config = dict(
    num_hidden_layers=8,
    hidden_size=448,
    num_attention_heads=7,
    num_key_value_heads=1,
    head_dim=64,
    intermediate_size=2240,
    vocab_size=2048,
    hidden_act='squared_relu',
    norm='layernorm',
    norm_place='pre',
    norm_eps=1e-06,
    positions='rope',
    rope_theta=2030.0,
    rope_fraction=0.75,
    qk_norm=True,
    attn_scale=0.139,
    bias='none',
    tie_word_embeddings=False,
    parallel_block=False,
    extras=['capped logits'],
    init='orth',
    init_std_qkv=0.0625,
    init_std_o=0.0625,
    init_std_up=0.0625,
    init_std_down=0.0,
    optimizer='muon',
    learning_rate=0.00709,
    lr_mult_o=1.5,
    lr_mult_down=2.0,
    beta1=0.95,
    lr_head=0.00348,
    warmup_steps=0,
    schedule='wsd',
    decay_fraction=0.793,
    decay_shape='linear',
    final_lr_fraction=0.05,
    batch_tokens=16384,
    max_seq_len=1024,
    doc_mask=True,
    train_tokens=223600000,
    max_steps=13648,
    dataset='wikipedia_en',
)
Each number is 50 + 10 x the weight over the matrix's rms, rounded and kept within 0 to 99. Layers, rows and columns count from 0.

# layer 5 MLP down (transposed), 2240x448, rms 0.101, rows 153-207, columns 320-383
53 38 52 62 32 55 57 51 52 29 51 78 53 59 48 45 51 54 71 62 42 61 63 46 50 50 55 49 47 41 32 48 59 40 47 32 58 57 55 66 44 41 61 42 27 53 58 47 54 48 37 29 47 51 39 33 47 64 58 34 62 34 47 51
48 52 49 62 42 62 30 56 38 35 50 45 60 66 61 66 55 49 41 44 39 58 62 46 44 52 44 49 69 27 59 59 62 50 56 32 51 51 46 40 63 66 27 20 45 61 52 47 71 53 70 77 48 40 41 68 40 56 42 42 51 54 56 38
34 41 75 61 61 78 68 51 35 46 40 60 57 44 62 40 51 42 51 45 51 50 62 57 47 33 54 61 34 27 57 58 60 47 24 59 37 49 55 55 36 62 57 45 44 44 42 64 62 51 44 58 41 45 31 59 49 38 31 42 36 48 56 39
48 58 45 60 46 66 54 63 45 47 49 59 60 33 49 56 47 54 35 42 52 50 47 43 52 57 66 63 39 34 39 47 43 55 54 56 44 51 60 51 45 29 49 42 48 37 51 43 55 61 39 39 73 40 42 40 53 32 41 68 40 60 43 44
53 51 53 59 57 30 41 58 45 66 59 48 57 55 21 54 45 48 53 47 58 64 46 60 56 66 43 34 47 56 34 37 61 62 44 44 56 53 56 53 67 64 36 64 57 42 50 47 46 43 49 54 55 44 37 48 45 46 62 55 46 50 36 58
48 49 45 56 56 41 45 33 53 71 45 54 26 56 30 42 54 53 37 63 27 45 40 64 53 46 44 69 68 64 53 53 59 55 61 56 76 71 65 53 50 49 46 45 63 52 42 47 44 46 48 52 66 70 62 27 55 56 39 63 27 37 66 59
43 55 53 45 54 49 43 64 52 65 36 50 60 59 45 61 42 56 56 50 37 51 49 54 52 51 56 43 55 43 56 41 45 60 39 53 48 47 66 53 61 54 58 43 37 45 48 57 51 60 42 44 46 50 39 43 71 66 66 62 52 58 43 61
34 39 45 59 46 49 41 56 64 56 65 57 51 57 55 39 57 49 42 53 39 46 42 53 48 32 51 40 68 42 51 44 66 52 54 45 49 49 50 40 39 52 63 44 50 59 48 49 47 58 61 34 40 57 51 37 49 65 49 60 65 46 55 39
55 44 31 23 38 16 59 46 41 55 48 29 26 67 62 57 47 49 58 51 43 74 37 61 30 49 58 81 62 34 39 61 60 53 63 39 47 39 51 50 51 39 27 38 38 61 38 44 42 35 42 50 60 48 30 60 56 50 58 41 54 46 29 62
43 46 50 59 51 35 54 59 30 66 49 52 35 41 36 60 62 36 63 40 33 67 72 30 46 49 39 34 59 57 43 47 42 24 62 59 63 54 44 21 45 46 56 41 38 54 55 48 64 67 47 44 62 54 66 49 42 69 60 51 62 34 29 33
50 57 33 41 63 31 38 62 55 52 35 42 46 62 48 63 55 51 57 27 45 44 45 59 53 51 50 58 53 61 31 45 64 59 44 55 53 46 52 48 60 31 64 52 41 38 67 44 50 39 59 57 37 55 50 71 45 46 40 31 43 57 52 37
39 39 50 49 59 44 46 55 59 46 65 46 67 59 52 45 46 53 56 46 37 39 54 66 42 67 32 63 46 56 64 36 48 58 60 52 47 55 47 47 43 39 42 46 39 46 49 65 44 51 39 37 47 54 47 68 43 47 50 55 48 40 36 44
40 57 52 59 58 47 59 40 52 49 56 50 57 55 53 43 49 43 46 48 76 41 52 65 52 41 33 50 34 39 52 49 40 51 55 58 45 48 51 67 38 54 52 64 45 62 49 56 58 57 58 67 60 54 59 55 41 34 41 70 41 50 42 43
59 50 62 38 66 45 28 57 34 53 54 51 55 45 38 42 40 69 32 53 61 48 55 46 38 44 66 60 61 52 57 48 43 67 54 45 52 55 57 58 48 30 54 51 36 50 51 49 59 48 53 42 63 49 48 48 65 56 76 37 52 55 58 56
50 37 62 57 48 50 61 59 43 33 67 39 44 54 55 46 62 66 34 56 52 68 38 49 61 61 66 35 46 61 42 64 47 69 43 51 59 80 55 57 34 44 51 42 58 51 58 49 59 63 41 49 60 56 46 62 59 46 67 44 60 54 43 78
62 53 44 48 44 53 47 55 48 49 54 52 62 46 49 48 56 46 47 55 40 39 50 45 45 66 43 53 54 53 49 51 36 42 58 57 59 44 48 52 52 51 46 53 47 53 45 55 52 50 55 44 44 40 46 44 55 42 56 57 48 50 46 42
58 47 50 36 41 38 60 54 47 46 48 44 42 35 48 64 48 50 51 41 53 52 56 39 50 57 59 39 45 52 61 39 44 61 40 64 47 58 50 59 63 41 60 39 56 45 57 72 53 54 52 48 53 50 41 49 54 49 56 48 44 46 39 42
43 46 41 41 62 63 50 63 44 41 36 48 56 49 40 30 58 49 52 55 66 28 34 60 50 47 65 48 61 40 43 53 38 50 49 58 55 55 53 54 42 54 60 33 61 53 41 54 38 35 57 63 55 52 40 44 44 42 52 39 29 57 53 60
39 36 51 46 09 41 28 41 50 41 62 45 45 57 30 51 43 50 62 45 40 43 42 59 78 43 59 62 51 38 46 37 31 26 47 58 61 38 65 28 45 34 54 47 39 42 48 70 45 53 31 69 54 46 64 52 52 89 55 48 42 41 55 55
66 51 52 55 43 39 47 40 44 36 27 40 47 31 63 36 63 65 55 55 74 56 56 55 53 52 35 51 62 62 43 49 56 61 38 32 61 54 38 52 52 74 53 40 42 55 26 44 60 36 64 51 67 49 55 47 42 61 40 62 62 48 60 53
22 55 61 51 53 40 58 53 42 51 43 52 49 39 59 54 51 53 67 25 51 77 41 48 53 54 49 53 40 49 38 47 48 59 47 42 44 58 46 49 50 58 45 47 43 56 44 61 66 43 65 47 68 57 56 58 39 85 51 48 35 50 51 51
48 34 40 39 56 62 56 46 41 29 60 65 53 44 67 49 30 59 47 59 41 48 69 79 50 83 68 74 50 56 34 65 80 65 58 50 31 39 68 53 53 67 51 53 34 36 46 48 51 35 54 50 50 43 46 37 23 59 66 39 60 50 51 51
35 48 33 59 48 37 23 46 65 43 49 43 49 69 61 58 58 52 45 34 50 48 67 32 57 77 76 45 50 42 50 60 48 67 60 50 45 62 54 60 57 62 65 55 38 48 64 66 60 51 67 32 52 52 43 35 40 65 35 46 66 47 68 64
42 39 63 44 52 58 51 51 46 33 56 47 53 44 49 25 34 33 72 66 43 46 47 57 43 47 69 47 48 51 45 39 40 64 42 59 31 47 43 45 51 49 55 47 40 47 68 43 52 53 49 49 49 25 51 37 54 56 45 63 38 47 45 76
36 47 49 45 51 29 47 55 54 56 75 50 29 58 45 54 36 56 61 16 38 63 63 45 36 44 41 60 53 46 37 50 47 45 45 47 61 54 52 41 51 29 67 50 42 62 59 52 69 39 24 43 51 46 38 39 35 49 46 64 65 52 43 64
69 39 50 51 44 58 51 60 42 37 48 51 57 47 58 31 36 43 46 41 56 45 44 66 61 59 46 49 57 49 63 49 45 55 46 58 43 62 51 46 60 48 48 48 42 36 64 59 56 51 48 38 35 22 47 58 54 49 41 46 46 52 38 61
49 57 53 55 70 44 62 40 34 49 44 47 44 69 37 40 55 57 48 60 62 64 33 63 53 59 49 50 52 52 52 48 43 56 51 46 46 34 52 47 64 56 62 68 49 43 57 47 42 40 56 34 56 47 45 60 42 49 68 53 43 49 64 62
49 62 42 39 45 60 54 56 43 53 74 63 58 59 63 69 56 58 17 28 48 46 43 32 48 44 33 35 33 33 33 60 26 53 52 35 44 55 64 39 34 53 50 46 61 45 45 65 47 59 46 49 58 43 32 49 57 65 59 41 52 53 29 48
56 62 55 55 52 47 40 65 16 53 65 55 45 59 62 43 35 40 47 34 53 44 62 39 57 40 53 48 44 44 44 42 60 48 59 50 56 38 61 53 41 58 40 47 58 32 53 30 45 68 66 52 48 62 60 52 57 27 50 31 59 83 48 73
57 57 42 51 48 44 53 54 52 43 56 44 44 56 44 45 59 50 38 33 37 48 53 49 51 52 46 56 43 56 61 58 52 55 54 56 49 46 46 45 56 63 51 31 57 39 48 44 44 41 39 44 58 57 51 41 55 58 50 46 48 52 51 61
52 55 44 54 51 52 51 66 52 45 43 68 47 44 43 43 41 57 39 38 45 46 42 45 46 46 48 57 45 59 58 56 47 40 54 55 57 48 54 48 52 47 55 48 44 61 55 50 66 39 47 37 65 47 54 39 48 32 53 54 42 49 45 41
49 33 53 47 70 27 42 56 54 51 45 49 44 56 55 35 52 46 34 46 45 62 37 33 45 70 52 50 45 43 28 64 33 58 58 58 44 37 35 37 53 50 33 42 51 56 56 57 63 38 40 59 36 42 47 65 54 51 41 46 69 50 40 52
65 63 43 54 29 60 49 40 55 36 54 44 50 32 61 45 72 44 53 71 44 47 34 30 54 57 57 55 65 54 60 40 36 52 46 49 36 57 61 67 49 51 53 46 69 66 59 45 59 61 52 53 62 44 57 38 47 69 59 51 47 57 30 49
58 44 50 47 60 59 46 35 61 47 55 51 36 59 46 55 51 64 53 39 41 58 31 58 25 51 80 42 25 52 49 49 69 41 50 43 41 49 62 38 58 47 48 47 55 49 50 50 45 58 60 53 52 53 64 24 35 46 58 48 63 45 45 40
49 78 46 36 46 80 22 56 50 49 62 40 49 44 53 40 51 34 52 48 52 29 51 54 61 54 45 49 69 53 39 54 50 44 38 39 49 43 43 48 42 47 29 76 46 57 46 46 42 39 37 47 56 56 39 60 65 61 72 42 62 36 41 40
49 51 67 50 56 71 44 40 41 56 47 62 47 52 55 33 50 48 56 54 52 45 64 66 50 66 39 58 27 60 49 42 53 47 57 32 40 55 48 63 50 39 75 59 57 48 45 44 53 37 38 51 57 56 37 47 40 55 52 47 45 62 37 46
52 37 45 48 57 58 51 49 56 55 46 35 54 56 57 61 36 48 34 53 47 36 48 49 46 46 46 54 45 58 50 47 51 48 48 46 61 53 39 40 45 57 33 62 51 30 57 68 48 51 47 43 62 55 58 43 45 54 61 40 45 47 44 47
62 59 53 50 48 51 46 52 51 50 50 58 69 46 51 42 66 55 40 63 61 53 49 38 54 50 53 47 57 50 44 42 47 51 64 57 57 54 55 50 54 55 39 46 38 50 55 51 57 54 44 52 43 51 44 40 58 55 52 55 54 37 60 43
36 41 38 42 54 62 53 46 52 54 57 77 64 56 69 44 49 69 55 57 61 51 35 39 60 49 50 53 57 63 40 54 40 33 63 53 51 40 53 60 21 48 34 47 43 29 54 41 59 54 41 49 40 57 42 41 57 62 55 63 54 50 46 59
62 40 55 64 58 47 47 48 47 58 34 71 59 48 32 59 38 55 53 44 49 60 44 59 57 31 65 56 52 60 59 56 53 49 38 52 46 60 45 46 50 38 61 44 60 51 72 42 52 50 58 38 42 47 49 42 63 42 42 51 45 59 63 64
42 46 60 58 53 49 37 62 58 47 54 38 46 48 60 67 44 41 44 54 52 44 62 59 57 51 59 61 47 47 43 43 40 62 47 59 54 49 48 43 55 60 45 56 42 42 49 71 55 41 40 54 63 48 44 46 55 49 55 73 52 45 43 57
51 35 52 47 57 60 29 47 58 50 66 43 51 50 51 63 62 51 42 40 27 55 36 40 43 65 41 32 50 57 57 56 39 45 58 32 43 44 30 44 47 44 49 56 33 46 72 33 48 34 49 59 44 64 42 54 54 50 65 47 44 52 36 62
47 59 47 33 37 58 48 58 67 54 52 50 42 38 44 50 39 47 52 50 53 45 51 59 52 49 40 40 40 45 52 45 54 54 43 37 47 49 49 57 50 58 41 52 38 48 62 49 56 31 55 40 50 55 48 43 57 50 53 52 59 67 43 53
37 51 47 45 58 56 46 56 39 51 54 57 67 46 40 50 47 48 68 71 65 61 47 54 52 68 59 46 36 67 42 31 36 54 64 68 49 43 46 68 53 44 31 36 60 53 68 48 28 56 26 61 61 71 44 48 66 55 71 43 58 59 26 44
54 68 54 54 54 59 51 58 40 54 39 40 54 53 60 44 37 51 50 39 65 57 29 47 58 30 51 57 65 41 49 51 57 61 55 47 42 37 35 36 57 41 62 57 60 60 52 57 69 44 52 45 57 41 61 40 50 44 62 37 62 40 44 32
38 56 61 57 39 48 44 55 56 83 62 63 41 44 69 46 49 42 55 64 50 56 52 66 34 55 40 57 42 45 36 57 56 52 42 57 44 61 55 52 78 56 51 48 55 34 49 41 55 52 37 43 60 31 38 65 53 48 43 53 62 38 48 40
47 63 45 61 38 38 56 36 26 28 54 34 45 46 45 45 56 44 44 39 45 49 49 40 31 54 45 31 41 46 40 53 40 63 49 49 63 60 54 50 48 47 52 69 42 54 59 48 53 25 50 52 49 43 51 50 43 57 31 70 45 48 77 55
47 65 48 53 65 54 39 51 60 43 54 55 38 46 42 57 44 49 33 51 47 45 55 55 51 52 42 55 47 48 45 59 53 47 43 50 63 56 53 49 42 47 39 62 51 52 50 54 52 51 54 49 49 52 46 44 58 47 50 45 48 65 55 37
39 44 66 49 52 42 58 40 57 57 49 52 56 55 37 46 49 45 43 34 32 46 51 54 62 47 59 38 60 52 38 39 49 59 69 65 49 37 43 57 33 51 48 51 40 60 56 52 34 41 59 43 55 56 53 28 47 47 44 49 36 35 57 42
26 32 45 30 47 58 57 64 57 54 55 44 72 43 66 63 43 53 42 48 67 50 54 74 57 51 45 71 45 61 65 64 35 62 45 54 21 48 48 51 54 30 47 27 57 32 46 50 47 42 59 84 50 43 47 40 51 44 54 59 51 45 42 31
63 65 60 39 46 48 59 51 56 37 42 38 45 57 53 57 52 44 60 50 46 48 51 36 43 37 57 52 45 58 48 47 55 41 54 50 42 70 49 52 46 48 36 40 75 52 58 32 54 45 50 40 43 55 46 45 50 53 50 51 67 63 45 70
52 52 56 54 52 62 38 44 53 37 59 45 36 41 52 58 50 45 35 56 66 41 61 32 60 43 44 27 51 46 57 47 49 48 60 54 65 45 50 44 84 48 37 53 41 47 51 50 48 45 60 42 47 54 48 59 53 52 44 51 61 60 59 47
39 48 52 64 43 48 30 74 54 40 70 52 70 43 65 53 45 58 61 53 53 43 52 49 57 50 41 50 48 53 39 37 42 50 78 54 53 49 56 67 58 51 58 53 51 34 49 38 29 46 42 49 69 53 63 48 54 34 35 73 46 31 53 38
48 46 30 52 53 40 44 64 53 51 52 56 54 54 52 58 54 41 54 52 44 65 32 26 42 57 42 57 58 44 52 48 52 42 59 62 64 51 51 53 59 50 37 41 39 44 51 49 71 34 48 42 45 56 49 57 43 51 61 58 59 48 37 40
37 44 47 45 50 57 43 44 68 55 50 34 63 65 53 61 33 53 53 43 18 39 43 50 53 40 55 57 33 46 49 38 52 65 41 55 48 59 50 35 51 51 50 57 67 49 50 52 51 38 25 68 44 60 42 51 45 52 41 52 67 63 53 52
# layer 5 MLP up, 2240x448, rms 0.116, rows 154-207, columns 320-383
62 66 58 56 58 51 42 45 55 45 57 72 48 44 62 57 42 58 51 48 56 32 42 72 51 38 46 29 69 56 60 43 59 41 71 65 60 39 37 36 49 31 60 72 58 59 59 56 48 47 53 55 53 47 57 55 52 39 33 53 47 65 34 65
34 43 74 44 45 55 48 58 47 41 52 38 56 43 59 62 52 67 49 35 60 42 57 52 44 48 43 62 77 45 62 43 67 31 37 52 53 60 41 47 51 52 73 62 59 41 71 60 45 69 39 40 59 73 48 46 48 39 61 44 49 51 52 45
51 58 43 43 33 41 29 60 56 53 30 43 55 51 65 46 44 46 44 58 52 46 47 40 66 63 48 66 42 66 72 65 37 66 44 47 66 60 51 49 40 50 55 67 51 39 58 57 58 30 43 63 35 59 34 64 56 53 51 50 40 47 48 54
50 64 51 34 52 40 42 38 46 63 34 31 45 59 55 43 38 41 54 35 29 41 28 42 62 52 43 52 66 56 64 28 69 45 60 46 54 55 46 40 68 56 57 47 57 72 31 53 39 61 42 47 47 39 62 41 54 38 53 68 43 40 45 44
64 38 34 45 51 43 63 42 56 57 48 43 56 41 54 48 52 57 59 37 44 53 52 54 49 47 55 42 58 54 62 32 45 49 61 46 52 57 43 44 46 68 59 58 45 48 55 76 58 40 53 59 60 54 47 62 54 48 50 61 48 67 57 38
50 42 37 52 54 51 61 47 40 60 53 46 58 37 47 60 33 47 50 42 48 59 49 55 44 71 39 36 39 51 56 46 51 51 36 73 74 46 56 52 46 56 38 49 49 45 34 58 34 43 59 42 47 47 43 38 44 68 56 54 56 48 55 51
48 54 36 51 35 44 54 48 58 46 44 38 46 47 52 55 56 64 43 43 55 51 44 54 49 47 57 58 49 45 38 36 62 37 62 48 34 55 53 40 50 57 38 49 44 58 46 51 62 47 38 51 44 35 71 54 77 43 54 44 54 43 64 56
50 41 26 47 33 52 56 50 42 59 39 48 42 33 36 45 49 34 47 47 46 51 44 32 48 47 30 50 47 37 57 60 72 53 60 30 65 62 51 49 26 42 50 59 54 53 47 49 60 50 47 55 53 50 44 49 63 41 43 40 53 37 40 47
60 66 53 38 57 36 56 52 53 59 45 72 49 77 36 51 67 41 56 31 34 45 54 59 45 30 37 39 50 55 59 51 49 29 38 45 55 48 67 62 54 26 57 45 56 46 52 49 76 36 50 60 53 58 67 58 56 38 61 62 61 44 46 59
54 45 50 42 39 62 52 55 52 52 47 61 45 43 33 58 57 49 50 47 36 56 50 52 61 58 55 52 55 53 64 60 47 54 49 47 44 50 51 49 37 47 65 56 62 44 53 44 55 45 48 13 51 42 47 48 55 49 39 39 58 51 52 62
40 53 32 31 60 30 53 47 52 51 36 63 51 40 45 67 34 33 48 32 53 60 45 56 55 32 38 51 54 57 68 52 33 53 71 48 59 56 51 29 40 50 46 50 33 43 64 40 49 76 54 56 66 55 65 37 53 43 51 50 51 54 54 58
61 50 40 48 48 51 65 37 62 49 50 50 50 58 57 48 39 47 51 45 42 55 43 75 42 43 28 52 43 54 56 64 54 53 44 60 55 61 53 54 64 34 51 47 53 56 64 60 53 38 57 53 42 52 58 53 56 35 55 48 47 60 30 56
48 54 58 46 47 63 56 56 50 62 46 50 47 56 59 63 39 46 52 52 58 54 59 45 39 59 52 47 48 50 49 54 60 54 46 56 58 58 52 42 39 36 59 50 51 63 54 30 31 64 50 25 63 40 50 66 55 45 39 25 44 51 37 37
39 46 47 39 58 44 36 51 58 53 57 46 66 52 48 64 50 48 30 40 42 38 40 38 63 55 61 43 49 55 51 52 42 67 44 61 49 64 56 43 55 61 59 40 54 50 50 61 36 48 42 39 47 42 40 56 41 41 51 47 60 52 45 47
64 66 37 68 34 59 60 38 46 43 47 48 56 56 66 55 35 51 56 47 68 58 50 64 42 40 52 37 50 41 53 47 52 46 55 57 39 57 53 59 61 55 51 49 51 64 52 41 52 48 45 46 50 57 51 48 56 46 53 40 55 48 46 38
48 58 46 36 35 60 36 49 57 57 60 59 45 58 51 55 59 50 39 53 55 60 46 42 39 55 43 61 49 63 48 27 46 59 44 55 46 39 47 54 32 56 63 66 46 50 70 55 58 48 40 49 45 56 56 52 41 48 63 36 52 41 65 41
52 48 58 38 41 46 64 53 44 50 47 35 58 49 55 45 52 55 34 41 69 32 54 48 52 59 73 72 57 47 23 51 58 59 62 54 64 41 52 69 53 52 56 39 45 60 55 52 57 43 51 38 53 56 74 50 45 50 36 50 50 58 46 47
58 54 65 54 54 53 41 60 42 58 44 57 42 37 51 52 28 47 48 63 55 50 47 55 43 35 42 51 45 56 37 51 65 60 42 52 54 57 56 47 51 51 50 60 56 66 44 45 60 49 57 50 47 43 46 52 53 69 49 30 28 60 45 55
47 48 65 63 41 49 54 36 62 43 47 74 64 42 55 50 54 71 51 56 55 55 46 48 48 31 51 48 35 43 53 51 48 58 51 65 49 47 55 50 55 44 55 63 51 50 55 69 57 47 43 57 26 42 52 47 40 64 62 64 58 55 41 48
52 61 64 52 52 43 54 48 54 41 38 58 62 60 61 49 46 64 26 56 43 35 59 61 49 48 45 35 72 45 71 47 62 54 49 50 43 42 31 50 46 41 42 43 54 57 50 42 62 49 47 71 23 54 38 70 38 46 56 52 45 46 30 46
43 49 37 36 61 38 40 31 51 46 41 67 44 47 54 44 36 68 37 65 64 61 45 63 14 40 59 59 56 64 75 72 54 70 61 67 54 48 69 41 63 59 64 64 37 45 33 37 57 37 56 46 71 57 49 54 50 48 50 51 40 60 56 46
17 51 62 65 72 61 31 51 40 40 38 64 53 41 60 51 41 57 58 34 45 47 57 32 47 68 58 52 29 52 46 60 55 35 53 36 33 77 43 37 46 26 37 47 61 65 57 43 70 50 47 48 43 38 45 38 59 71 53 46 59 60 57 25
51 49 68 47 41 46 47 55 36 58 56 40 56 50 61 63 45 62 54 48 50 65 43 39 35 39 42 56 44 45 53 48 54 68 49 44 67 61 65 56 55 67 38 57 44 51 54 36 44 76 60 56 46 50 52 44 73 54 35 39 64 52 57 42
37 50 54 37 59 62 38 57 68 39 55 58 55 55 43 46 40 65 55 61 41 64 58 51 49 51 63 61 46 68 52 49 43 40 54 51 44 60 52 40 26 53 42 46 46 58 53 55 57 30 61 45 37 43 43 46 35 48 64 46 48 52 70 53
61 44 51 64 69 46 52 58 56 56 58 54 62 52 43 61 60 46 39 52 40 50 37 61 51 54 43 51 63 51 54 48 73 44 55 53 48 59 67 51 49 38 59 53 41 60 50 53 47 61 55 55 73 53 32 45 59 63 59 55 68 56 46 48
44 61 37 41 67 47 48 50 61 42 33 62 54 64 43 41 37 48 51 52 47 51 61 58 47 43 37 27 72 59 53 63 63 42 55 35 65 61 55 42 53 66 47 64 42 48 54 52 48 72 58 51 56 47 44 48 57 65 46 42 71 56 68 51
62 64 38 37 57 48 53 37 57 48 37 51 53 33 47 50 25 48 43 55 50 51 56 56 56 49 60 43 48 67 50 63 36 28 46 44 49 46 44 53 56 51 52 50 51 42 63 54 24 47 68 36 48 56 54 63 41 27 74 37 48 52 33 51
41 61 54 41 62 51 58 54 53 48 54 43 76 23 42 58 71 38 33 67 44 38 61 47 46 67 41 41 52 26 39 59 60 48 56 48 55 46 58 46 42 37 63 31 51 58 40 55 70 60 41 46 66 51 30 46 46 31 57 36 73 55 55 49
43 54 59 47 54 57 43 40 54 65 45 42 48 46 62 50 52 45 58 48 53 50 46 54 50 54 37 43 43 56 33 51 53 51 48 60 48 52 48 46 50 58 41 57 66 55 58 49 60 54 47 48 63 40 45 47 47 44 64 38 58 51 48 43
58 36 53 55 55 40 45 34 58 46 60 49 46 44 60 49 61 45 59 46 59 49 45 55 49 45 24 59 56 51 50 32 55 63 52 52 49 49 45 58 57 61 59 54 55 43 59 40 61 52 44 55 43 49 49 57 44 40 49 54 55 54 60 53
63 46 45 45 37 38 44 44 59 65 69 61 41 59 63 46 53 58 45 50 63 36 56 53 41 45 42 47 43 50 57 42 52 55 53 56 33 51 23 49 36 56 62 42 62 53 55 49 60 64 38 74 44 58 36 63 36 48 41 42 54 58 57 53
58 46 33 51 42 61 43 56 57 49 33 51 61 61 69 45 50 44 48 53 55 61 31 65 71 58 53 38 54 59 51 54 44 54 51 61 51 48 64 69 55 40 46 57 52 75 55 43 41 80 38 53 32 51 47 54 48 47 43 47 47 43 62 33
69 47 52 58 65 62 57 34 46 51 42 60 54 48 64 47 47 40 59 34 45 39 49 55 56 41 46 66 51 46 65 68 41 61 65 54 58 57 49 55 45 54 56 62 65 56 52 44 51 58 26 57 51 40 39 35 53 43 35 65 51 68 39 39
52 39 58 34 53 54 56 74 41 46 48 49 53 49 31 40 46 39 41 72 48 42 68 71 34 44 58 68 66 45 52 50 64 45 60 33 54 53 51 52 57 61 21 56 51 59 51 40 56 55 44 59 49 58 40 73 66 46 47 41 53 52 45 62
47 52 43 52 44 52 46 48 43 48 50 53 24 42 51 37 46 42 31 54 42 48 45 61 64 57 59 61 37 38 54 38 54 50 57 58 61 58 55 48 52 51 54 48 58 52 44 43 50 41 41 50 34 55 52 50 41 65 51 45 40 54 48 27
46 23 25 48 38 65 64 38 32 46 30 45 48 53 57 33 63 32 38 48 63 48 54 48 51 39 51 33 56 56 55 36 41 62 36 36 66 37 44 49 49 46 41 55 42 65 55 48 56 45 49 46 52 61 37 44 58 42 46 53 66 38 52 48
43 48 53 48 47 38 61 46 53 40 46 56 58 45 53 47 54 50 43 30 47 60 46 49 57 68 52 46 40 46 43 59 52 56 38 47 53 57 55 46 54 42 48 49 34 51 46 72 62 54 44 47 51 53 53 48 48 48 47 43 47 49 53 55
65 64 42 60 57 44 38 36 62 62 32 79 36 57 34 47 55 49 49 61 55 73 50 51 41 60 50 47 38 42 43 38 49 42 51 48 42 42 48 36 39 42 46 55 31 63 43 43 41 42 45 70 53 57 46 48 61 32 50 43 50 52 48 53
54 50 49 34 39 63 25 44 55 59 53 38 54 57 51 51 54 52 35 43 58 54 48 43 61 37 56 40 33 72 44 48 44 37 62 47 64 45 43 42 56 39 49 52 58 53 48 40 65 46 41 65 45 45 30 31 49 73 46 35 44 48 66 42
71 41 57 43 59 63 50 49 53 50 66 45 80 42 52 53 48 42 51 33 55 56 27 47 54 65 48 36 51 44 61 40 60 45 55 53 35 49 48 60 22 52 38 53 27 36 47 49 67 30 54 24 48 47 68 52 47 37 76 54 46 50 52 56
55 64 60 38 30 50 31 44 37 29 49 53 37 57 54 35 44 43 37 39 59 29 50 29 41 47 24 46 40 48 58 37 53 54 64 38 42 59 64 66 50 46 55 56 54 43 47 50 44 47 39 46 36 53 52 63 60 49 45 30 52 47 36 42
43 54 48 56 52 42 52 40 50 58 62 42 61 40 44 54 58 53 63 65 52 52 49 56 62 51 49 33 57 46 42 40 59 58 51 50 33 54 49 36 43 30 46 46 28 50 53 33 43 51 56 43 43 55 66 50 44 42 51 66 51 45 53 59
41 52 33 57 50 49 62 46 62 45 57 31 59 44 49 53 52 39 57 53 51 63 42 46 58 55 46 43 69 59 59 51 34 44 58 52 40 58 57 54 57 50 42 49 62 54 58 31 52 46 44 51 37 43 50 45 33 38 63 59 63 42 42 61
65 53 55 28 56 56 47 48 34 53 52 46 56 50 59 34 53 67 51 49 43 52 62 53 55 39 42 47 48 46 50 34 61 55 48 53 40 49 28 41 51 57 46 50 43 32 53 55 52 57 62 42 53 41 43 53 64 36 51 58 51 48 58 40
59 45 62 42 39 52 64 50 52 70 52 60 36 46 41 46 48 48 62 43 56 56 41 68 52 37 37 35 64 20 40 52 55 60 50 54 64 48 57 41 35 52 48 59 54 21 45 42 48 37 30 50 42 54 43 52 51 61 48 42 54 43 31 36
46 41 35 47 36 46 69 62 51 58 55 63 33 40 58 55 73 51 47 45 34 36 55 56 46 58 55 35 44 64 46 74 29 33 47 45 24 64 49 47 58 39 56 39 64 35 35 49 50 46 42 50 53 56 47 27 53 51 50 44 58 45 48 35
55 62 36 53 66 50 56 43 47 52 60 40 36 49 71 55 44 44 61 71 49 47 50 34 53 57 54 61 29 60 46 51 61 60 55 63 55 44 67 45 40 51 53 33 47 59 48 50 58 66 47 36 43 42 44 46 52 50 52 57 58 56 56 46
36 36 57 59 46 44 67 48 71 59 44 57 53 56 47 49 58 63 41 56 57 35 23 36 54 50 41 61 53 51 41 60 52 59 58 45 65 53 35 56 36 48 42 48 60 58 59 51 25 47 62 55 57 57 68 53 37 58 57 41 75 37 54 46
67 35 41 50 31 62 38 53 40 54 63 69 51 49 64 69 59 42 43 52 68 53 43 58 44 49 45 35 43 68 50 42 26 43 55 48 55 53 42 33 62 30 35 54 45 38 51 52 38 23 45 53 71 34 38 49 57 56 52 66 57 33 56 66
52 54 29 64 39 44 58 35 52 70 44 45 47 39 42 44 57 55 63 52 30 50 56 46 48 62 55 40 40 48 42 50 63 60 53 50 72 47 59 50 32 57 47 37 42 27 42 55 37 40 38 48 47 50 61 52 40 56 53 46 36 42 35 47
58 65 53 48 41 56 52 51 55 68 46 52 62 51 36 60 44 45 45 33 50 51 49 44 38 54 53 58 46 50 55 44 47 55 40 48 52 62 43 57 42 53 35 47 60 44 56 51 64 28 60 47 72 51 41 61 50 56 64 57 51 47 37 39
44 54 48 44 60 50 40 52 66 41 38 57 41 51 44 43 61 59 72 45 53 45 44 35 44 73 54 48 47 42 67 51 49 57 52 50 59 58 38 45 38 56 53 50 50 57 46 44 35 41 50 54 41 44 49 57 33 43 37 49 37 58 62 50
39 54 52 56 25 39 62 51 35 51 61 50 43 61 47 38 43 77 47 41 39 48 49 74 42 53 44 44 46 51 43 50 51 53 52 48 55 47 31 55 69 48 50 56 38 60 51 63 49 37 49 35 34 65 53 50 54 42 51 46 54 39 31 23
55 52 56 49 35 32 61 49 46 64 49 57 51 61 39 47 26 59 45 46 58 52 41 52 36 27 34 67 55 56 42 30 79 61 40 85 65 45 51 59 60 54 61 64 53 39 55 52 54 58 46 63 52 45 55 53 46 63 58 43 62 49 53 56